Each number is 128 + 24 x the weight over its row's rms, rounded and kept within 0 to 255. Layers, rows and columns count from 0. Numbers have three digits each. The size before them is the row's rms in percent of the matrix's.

# up: layer 2 MLP up, 2048x768, rms 0.0224, rows 921-942, columns 672-767
# down: layer 2 MLP down (transposed), 2048x768, rms 0.022, rows 921-941, columns 672-767
# gate: layer 2 MLP gate, 2048x768, rms 0.0233, rows 922-942, columns 672-767
up921 103:110119167112154103118118166149156115107123143158186097064138121141118136112145100097117070098133166139117141146122120130134149143090100169106080086124112170064115106125143152040118093108149124114118127119131102100164137107130132127112170144104139163143129119108102123130125131132126164162
down921 103:110127110137068151108093133156110094118128127134139181109123104117150124137123175133163111128149143125154097143124113081185134121086112131128135178152114106130132095127129151124131110103131089132113165150125109123132136123120110122113139112126129121075118135165134142109129177093150157147
gate922 098:076151106118095071127143105104164114149135153173140153159128128099168126134110163119166095104133179123168110099163121087121125151175141137097127089164131073097124107170099153130158122113150107161119145072132103119084134113142107138118146158094108118178138161141135156120141110110117129075
up922 100:150121117099099114170132103145148160155098142118103128128128188135163152122151194117167137127121116176133144127113098133124138169112144102078102123117131115127105078154126145133154094116116123142134122094136124138113136104069128123104137079092141103112129160106153146103141139140150103082
down922 098:166115124145165141118108170141119164097121147105113137108106123134134125090117125072046081093097117163116117127108145137093153140100130134170120150107164106122104071108130130117136127107120113133132099186128132127187136138121127138128129130152126132145160124129152098180138106108108095137
gate923 098:124073142137130140142107112144135108095104139150162123147158142082146101092125141096123088140140142106128166134091112158106140105111150130147123093077080066171152135152145161172121119119166143125156162101156115151125090118163114111084132141143127115140102142082099122111120145086108159170
up923 097:105106108115115121093117118121165137161173127150104130146117130165104146130145102119125091073095141155146122139115100155145105116178099149143112124123086157156112102145122143107159117110142163113135096132120110103119141171112069115151096135074132110116118152151152135086112122160146136095
down923 097:141141156172102134131134164146176151154147098124172137152130135120125134112128142165077127162141119126134128139121128145112113170102133132155147126107132157105131132139169126121157126103113156175139121156134127125165092114140116097141146116136095146146117142131167137110126126136144153099
gate924 099:106109109164118150139102146067079118138116148107080123158126148092106136126198146135120093104138109105133109146096122117091101139128134151167162133146105119134112140218094129141187130128129145178120133132139039136140131110143133109128116124145082102139111114120138161127161152145085120141
up924 100:088096153086185111119113106145160128111131113104148124084169187134147164091148128128152115162145148129117133165120124120126130133100142120143140117143111153111108109140134108149116171140158086132100125070157144155147156107090149079173126138165140121119153112130153124092149132165149134093
down924 100:099087151130071113137106104135139109124127155146103121163120145134131112127093116128146166121089105160155145120150129167097168123152133159093123142161136144153156148107131152167087139100117091127160129118141143096177121156106140113134142099134087132138153146154143073094149139157157154103
gate925 093:111109158129141098138074140102137114121136110164117166122145104178127166164103105170117115168102103188108138131079115113141106138162126160100140137135169108145146120138135118145079108144160139156102129149118149127108143181179115092138114129134142090080109110113147163107130103102127129103
up925 096:122129126147120158130156084133120109156111156131120081169122186106123138120158109125107134102111121077132171135147101134082152135132144096137162125140108117067073145104142150113085133149137127122142124161131112135151145113080080120133165116149142115153098110133145107137146139115140126162
down925 091:133118157129117091111142134116171142116115171109113154156145186150143134108149153149114112128139126134114070131166134159082159095144133114137121137125129133106078154136147125180131112143108161146185086131099097159126114110130122122143172130111137123178096140145123127113129103133112104168
gate926 099:102155136132133173129110109153116125136065133149100082137163127109145130145139117146091120167158132105154133117061086137114148136131136133137121130135125082108129170133135101154117104120145140144198115165131128163144133109094118124129136125143193128138146125123158166133113131112120137119
up926 099:090144146180133115111140127151142160142169098069101094146150143139128165145084165138131159113072113108086192159136138116187100147127174111163102103152133167093122150141142145117154137152093119126134181113144113109159155132127155124137114143108118071123148158134096062148117123123125073150
down926 101:115126149139135139097098103133135094118162127070102125107109128093141108120145159152167111107086155108137165151134091123075129135117126105123157154139129106121153117137117127119107099159144117163160132123088115127066146119133089110139168132142123077112124116117107178117141147106129178137
gate927 101:168111078123122167140123132140115118144098117129117092094096079135111129115100110130112137116161142136117097148136118145146125117150182127093061101110123092093136121111110135093086082156146179121111104115125085134096137120138094166155133130150129158121108136077120163104142138122142135123
up927 100:086095166131181164132112137128131139100170167152131136128152108168120132124118155094123120120193158138119114131122102109114110116117161080154146148138090098140161100137155109150124152119067174134113142127131129153109131145127106143089170104108107149131136145137092133156139182089140103140
down927 101:146139130120144109122173155164130101114142138120181148128126157087143113148111115121095127080141193147160132130104142150143124158121161113124140140110104132157136092122113141139145103130115140142118165118088103134127112114107131129135142107133122152132156126123119129131138134078126145097
gate928 096:153125137145147112152112134105134104138083129078126104132137147107153145082154136101136099114119141146110130109112068120128131130070180116104145117100057124147117142108147118105153095183121108143122122151144095133102153136142145109092126122135115093117097101133170129106125098129136138111
up928 096:113171136137135115097176094154144077125133107107078133128126173114170161155149117118132097151114113086141127113108149078113124099114154118189112126122111145129125138164158129111144129139114116089117158158091155167108126117113126139100091124144144126113113165131046094139105156095119160117
down928 098:128102141088135111109117163125116173158162139172123157132158134157148110121112126127077173129122144151102145143129209119081105113155085125123135082179160118156132137133089136128094125130103122124141125100115126092141128155137122127128140124115117140159125151141130168144108156107144125105
gate929 099:144125151085140092129153126122118144125089150125142125142165157128147056167132160075094118140144142111168131116158135108153118098165128096108118090157128120145155130158115109124099117125115134117159129112117105079136135091123139144132101160140108167151107155131130136090121073120159107117
up929 102:172143142103128154140077095110145108146113107128144159105139121133120161126129109142141095160127096120092113163114112151101144135074164138140108156145117072136100146142143149132151112162134148136118108139046198154118093137153169122113146133167109109132117101142150114135144156113127124114
down929 097:126157140122096126126079103112129135104137145142116149144164133125096105153164133120139152155118143105126114116128120102130152160107122133144125148109129139147118152122114113151147185141109107166176131135084158106124130136090131143130111163147146128118119121133101126114165092119125149109
gate930 101:102126168132121153141072127149135117130087161124130088108147180080143101161156105169131106117159124133075102110105155126179130115161121152150138129154138083109103141106121128099145119151133151120118142116125165095108121145149134160137106129151118099096141143172120104168153137079131109138
up930 101:092131145143123139112110115122156113119111108141149113107153139157147112095097132128130103156161132101140171168076144135124156151101124104136102152126138129145113111116125084154118107123110167159135142092132154117148094140139129108087188151089145117133117137148115135127150084087133144179
down930 102:171176095046110116097129135115130099076163132124106126135141076155115119174142128203157145115122118111095109113163088109111125144124119102137124084087136130132178135124145074212148120149166141150111156161141149144162115109129144122147134142112059102096108098140140102111102088121154159155
gate931 102:164130066137154135091099136130131132107105118157106099135166117113104158142146130092165140079142166102133138106142111114135132133110129127127114118116108135084115115119143139105140156157127129092133154106127130101114096134127152142154151156112121148152108121129124157134113157115128138108
up931 103:081100122124115087100119136131136176123142110133119143130111156106167131105110123208121114113130156131138099122097072157137135107113095110107091156110117121143166155132116145097087117112135123125143122111142129094129123148108147131123114103120128138133102160188157138153134099147147135123
down931 101:113138096139138152148149157087138152122107114118110100167117109140131151119132110134139100102117093114138088121143078152139087105107144134102105134146104133086111130139156120143099131156116132128131106140071153115112154186090148135143158157122083123080098138142107133102180128117110161087
gate932 100:132112111148135152107114118160090104141128122153132108116097101137071124082132130105114130117171113135143084131146121111124106122142125112125129094158124130132084129097097124157142127105121155157106101143137156101141176119107125175119149129176134194144105141158154171099132160094114163145
up932 101:144077101094139086117150112110109073171118128082086113137137124134120126114126150157155076148140139096109095142179158152137148167108078115116144156136152127171167145133124147142136104126105138155132116068110113164134089175143120157158110156111147127142097123143122111203108143144127125132
down932 102:116167101106096123151104124145098078097116129122159144137144114131114117162118109091101124138203157162157098114125134133101126147080108114116102135137123093122136164124110147152128082139121101109095133103130120118119137127136140125184132128186116117099149161116123122163124138146103122143
gate933 101:137145133149123153108133129138120171162097126141148102158156174146089098124125178127129102096124100134148142155166080123124173110113134153138140177127122077119157163133131087129146148112124145142108155127135142124152092161120112106141163116165102114166145101128114152133130105152114100134
up933 100:144216113073098123136103139121129167141102162103106133159136140124131127114115116161145130109123157127175119136149123095121114132134134120173139116152146153110150120144122149108183136136101168136118168104109146088128122109137110136140155173132151141159105116144169155138138135115094118059
down933 100:082138153093074135118140151185137132141113110103103116129106138140129132108141140132146141099144134133120117142145133145111114153138146155160152130142105111111112091138160126125138130151068089131115104132096083144125097123095081125165102098120104114103131133124116149119157148092111106143
gate934 103:142123124142162111067119089136146111136130124121120096094127195156103135126115130120098138154136140118117130162137172118104114120124149120151124091134131119141120112100160100132137125096184111124162158136118132069168142124106168086103150107131144084114184117136177140143104117104141097151
up934 099:125092130095156154142098105138150163124130113099139083137150143123103128132115137132156129145138139151120145146123108128135116146152141101126195127082130098085138131105123147080127143133106145180159133142148088150110125145137073137120126125126138185104128113155162132136091100122135109162
down934 100:124153067116144101138134144110152156120154165140145130101118115135135112153082124136091088169118081135133121101148176101131130125113140130094133106140168118148141142084167134162155125152134120140129139156118134118143149135157148120106157158097133120147119129081119128097127147140139101099
gate935 103:128128141131169159167146160172106103114135151176125154124144144139152109158134136122059139172133092140145087160078156185138114150102116147181139151111115068158107115118109148117150082119105097078167174159077139136109161130139120111119142147164116082112099174134133121108111144109126139120
up935 102:129102145104145133136109134129151128156138166130106131101086155153113160173159176172138112137136119151068143168160125086127141158103120124113156136117164139150115114117079136143109122113140109150186146152115104103141135122134115112121131134163097102145127150120149149157177096113131118140
down935 102:076128078158156131120093114140104143150109148090126155137133177121125125132145088105152138110119132143129145168150143111094111127132140147153160061138127094159118122134124138100103091130147136178084095121125150129129135142140109155087107149147162125119146102073140132133110062127122143092
gate936 103:155168098131096126170111104069142160126142158110101102128089092136128117141127112169133190153086113145146117126151122119132138148153155147172143126089135073108120125164105058163145102079075113127120168131112157134146117186123140142114133130140102062126155140126101113152181118142102133098
up936 099:174129134106167116139122079112121096117107137132139146132170136158139165115119069128116182164157090127119134121140103152156098102166101128093050114165151135111102117124138119110170103097113117106112100103115122137076140117129094090148104134125143131112132175125145142138148164142158147113
down936 101:110100117085120118118086119140112095104139118110135124139117102093115163140123132095116132107148140141124123140135089166121107105127153130123137165137118097146183161088083141111127146115106135087136137142112093147128137090107134150159096105075112120128117143087106116083116172108114134204
gate937 102:114125150113130127092118102118106134111076139131070108103144117152082119128132117171172123117094110112128129138142136146094117124189119153110149160141130118109101119101113141147125076142077128166138150128143148164135156139149153143094131080163155108140120128143152130164134142112147111126
up937 102:117159118112112174122085116142104142149132133099141154119150138119107154083135148096124084115115066128104120110155085142119118151127122167137129115109157134162085119191107183112117132092131145133079139076152109065145116146090100165141152176121101097122201133155140104161111137135101111157
down937 102:147136122088110121122127094147089094119112153098153122169114123131122145114164092126188103160126125143127124129118133089107132174107187146147188131105100105110133129139111114115140134129102162119085169104085148109112146123160128133105130124089132143120153154102141154147155124120139155134
gate938 098:117126101152065147142113109170126129135146151143175153140126190099158137140090189110125140144126143096124128157157134132132119082158097104144109104083136166135127159117171137131153174145102132110145110097136112108124136125083187142093147148143154117166124132150106117129083141123142145139
up938 098:148100133124169129109126176131102120113113092095122125161115103130124126121120111074109156124083127130147139038084116112190112145132165142124130120147124128150137109129098119092151135128147102094066121104111141072085091106109099123139153123159094062172115104078108133096150122107122188113
down938 099:164113143114134119103110167102143167132131151131142116118118143106094125084078117102105090143112123195107153122109115123088143106128089127086065137127168148117159140151075146139131133121112096115139147124106101115140137176165138144135122141148114124181182126119152087146105133163114134139
gate939 100:168111180150076161141112125118125161137112092138124093147113153104094128147155175145123131138122132154140141107139147158119162157110121135114147113111097110105092149126133174133141128081126122121138117143149066130076117119120140132166157135167106180148139133133129172178147119114090146179
up939 100:133121146136088173109143143136099106115150142140154116160146120104096136117159159124095131151093145134162164110133139146109129121157149120141132145127112128151086132109111179092127086135129122112132132139139127130108105081092141154125143120135128162173141141115117109110112142106109118129
down939 098:122139139134108103139182096155088153115113101167152187104174141162100114114074087146108139080135095156126085116108159130123078113148142111142119146103090144192134111116135150144075130108136085113110108150147175135145129110103144126123097127095135180124135099114145097115122117186107141090
gate940 096:174127123158138130154126098106143147140100110129092138100172128120146132097129112117103086119141118100126153136104149168139138088115148158133176128100159102137175109137123120096145084145143092168119119158150107167134139174142132110127138108078154134113130141070115135140094137140144122123
up940 094:111142095104160114156114148134150143108091116100088108135136112166127105148112152148104199098059133118115128149111159139139103120138100124149144160155115144063126108120118104163104140121132127163110149150120115124187114150103118107096113125145148128106100121147145148091099144130164097141
down940 096:154130139187108122140106115201135134156136156131071084118098135137135115165152127114153146137150138175172133130144103119137123153133135107134108110123148135124144139147116122174126097141141127130138145173104113137145134116168132064140080133092130146134167131120117152087156137136135155074
gate941 095:113141154119125145129073089106136136120120109096139140123114124098110142130115130115143083120143131133074119122114202106115132130105159139109135180131088126127147129123101121118099094126110075125104118104126110155120155123106109124141121133114133127150146117096119124127104168086113100142
up941 094:118137143095114106176122109143157132124126146118158118107132137132126141116132052147122134114165161128094142148125157091147097132122135179113140099134120132097150140158142118126123127141099157144147156129109128136096114113121142111088131185128110128091121153085072117157107148160108138148
down941 095:117128131133154104124160156139140123127189105135100111137129115129109113188137128144144136154078106140157112125140088168137119114114063090140101137127127145162116122065120142156156092121180116158123141120144121156146112142125153084121111088139113113190114133160153157126118132165161111102
gate942 100:106134125082118143131139122100112101153100149103141182105145144068125132120129111125101088154156084133145163117098126163097104117116139111107165085139094126160090153108132146124127148106169128107150151093123117132133128162115163127165083152133143117160144116128129154134087087098124143135
up942 101:171097105159131115144117089162151135160119111152158134139137135115086109136165133107137121159161131138124121141115139108119106126122109164131117143097136127164155118105168143128127121127166128042153091119096106151139139145116152139099134122128122092184109155117100138148081122137144113143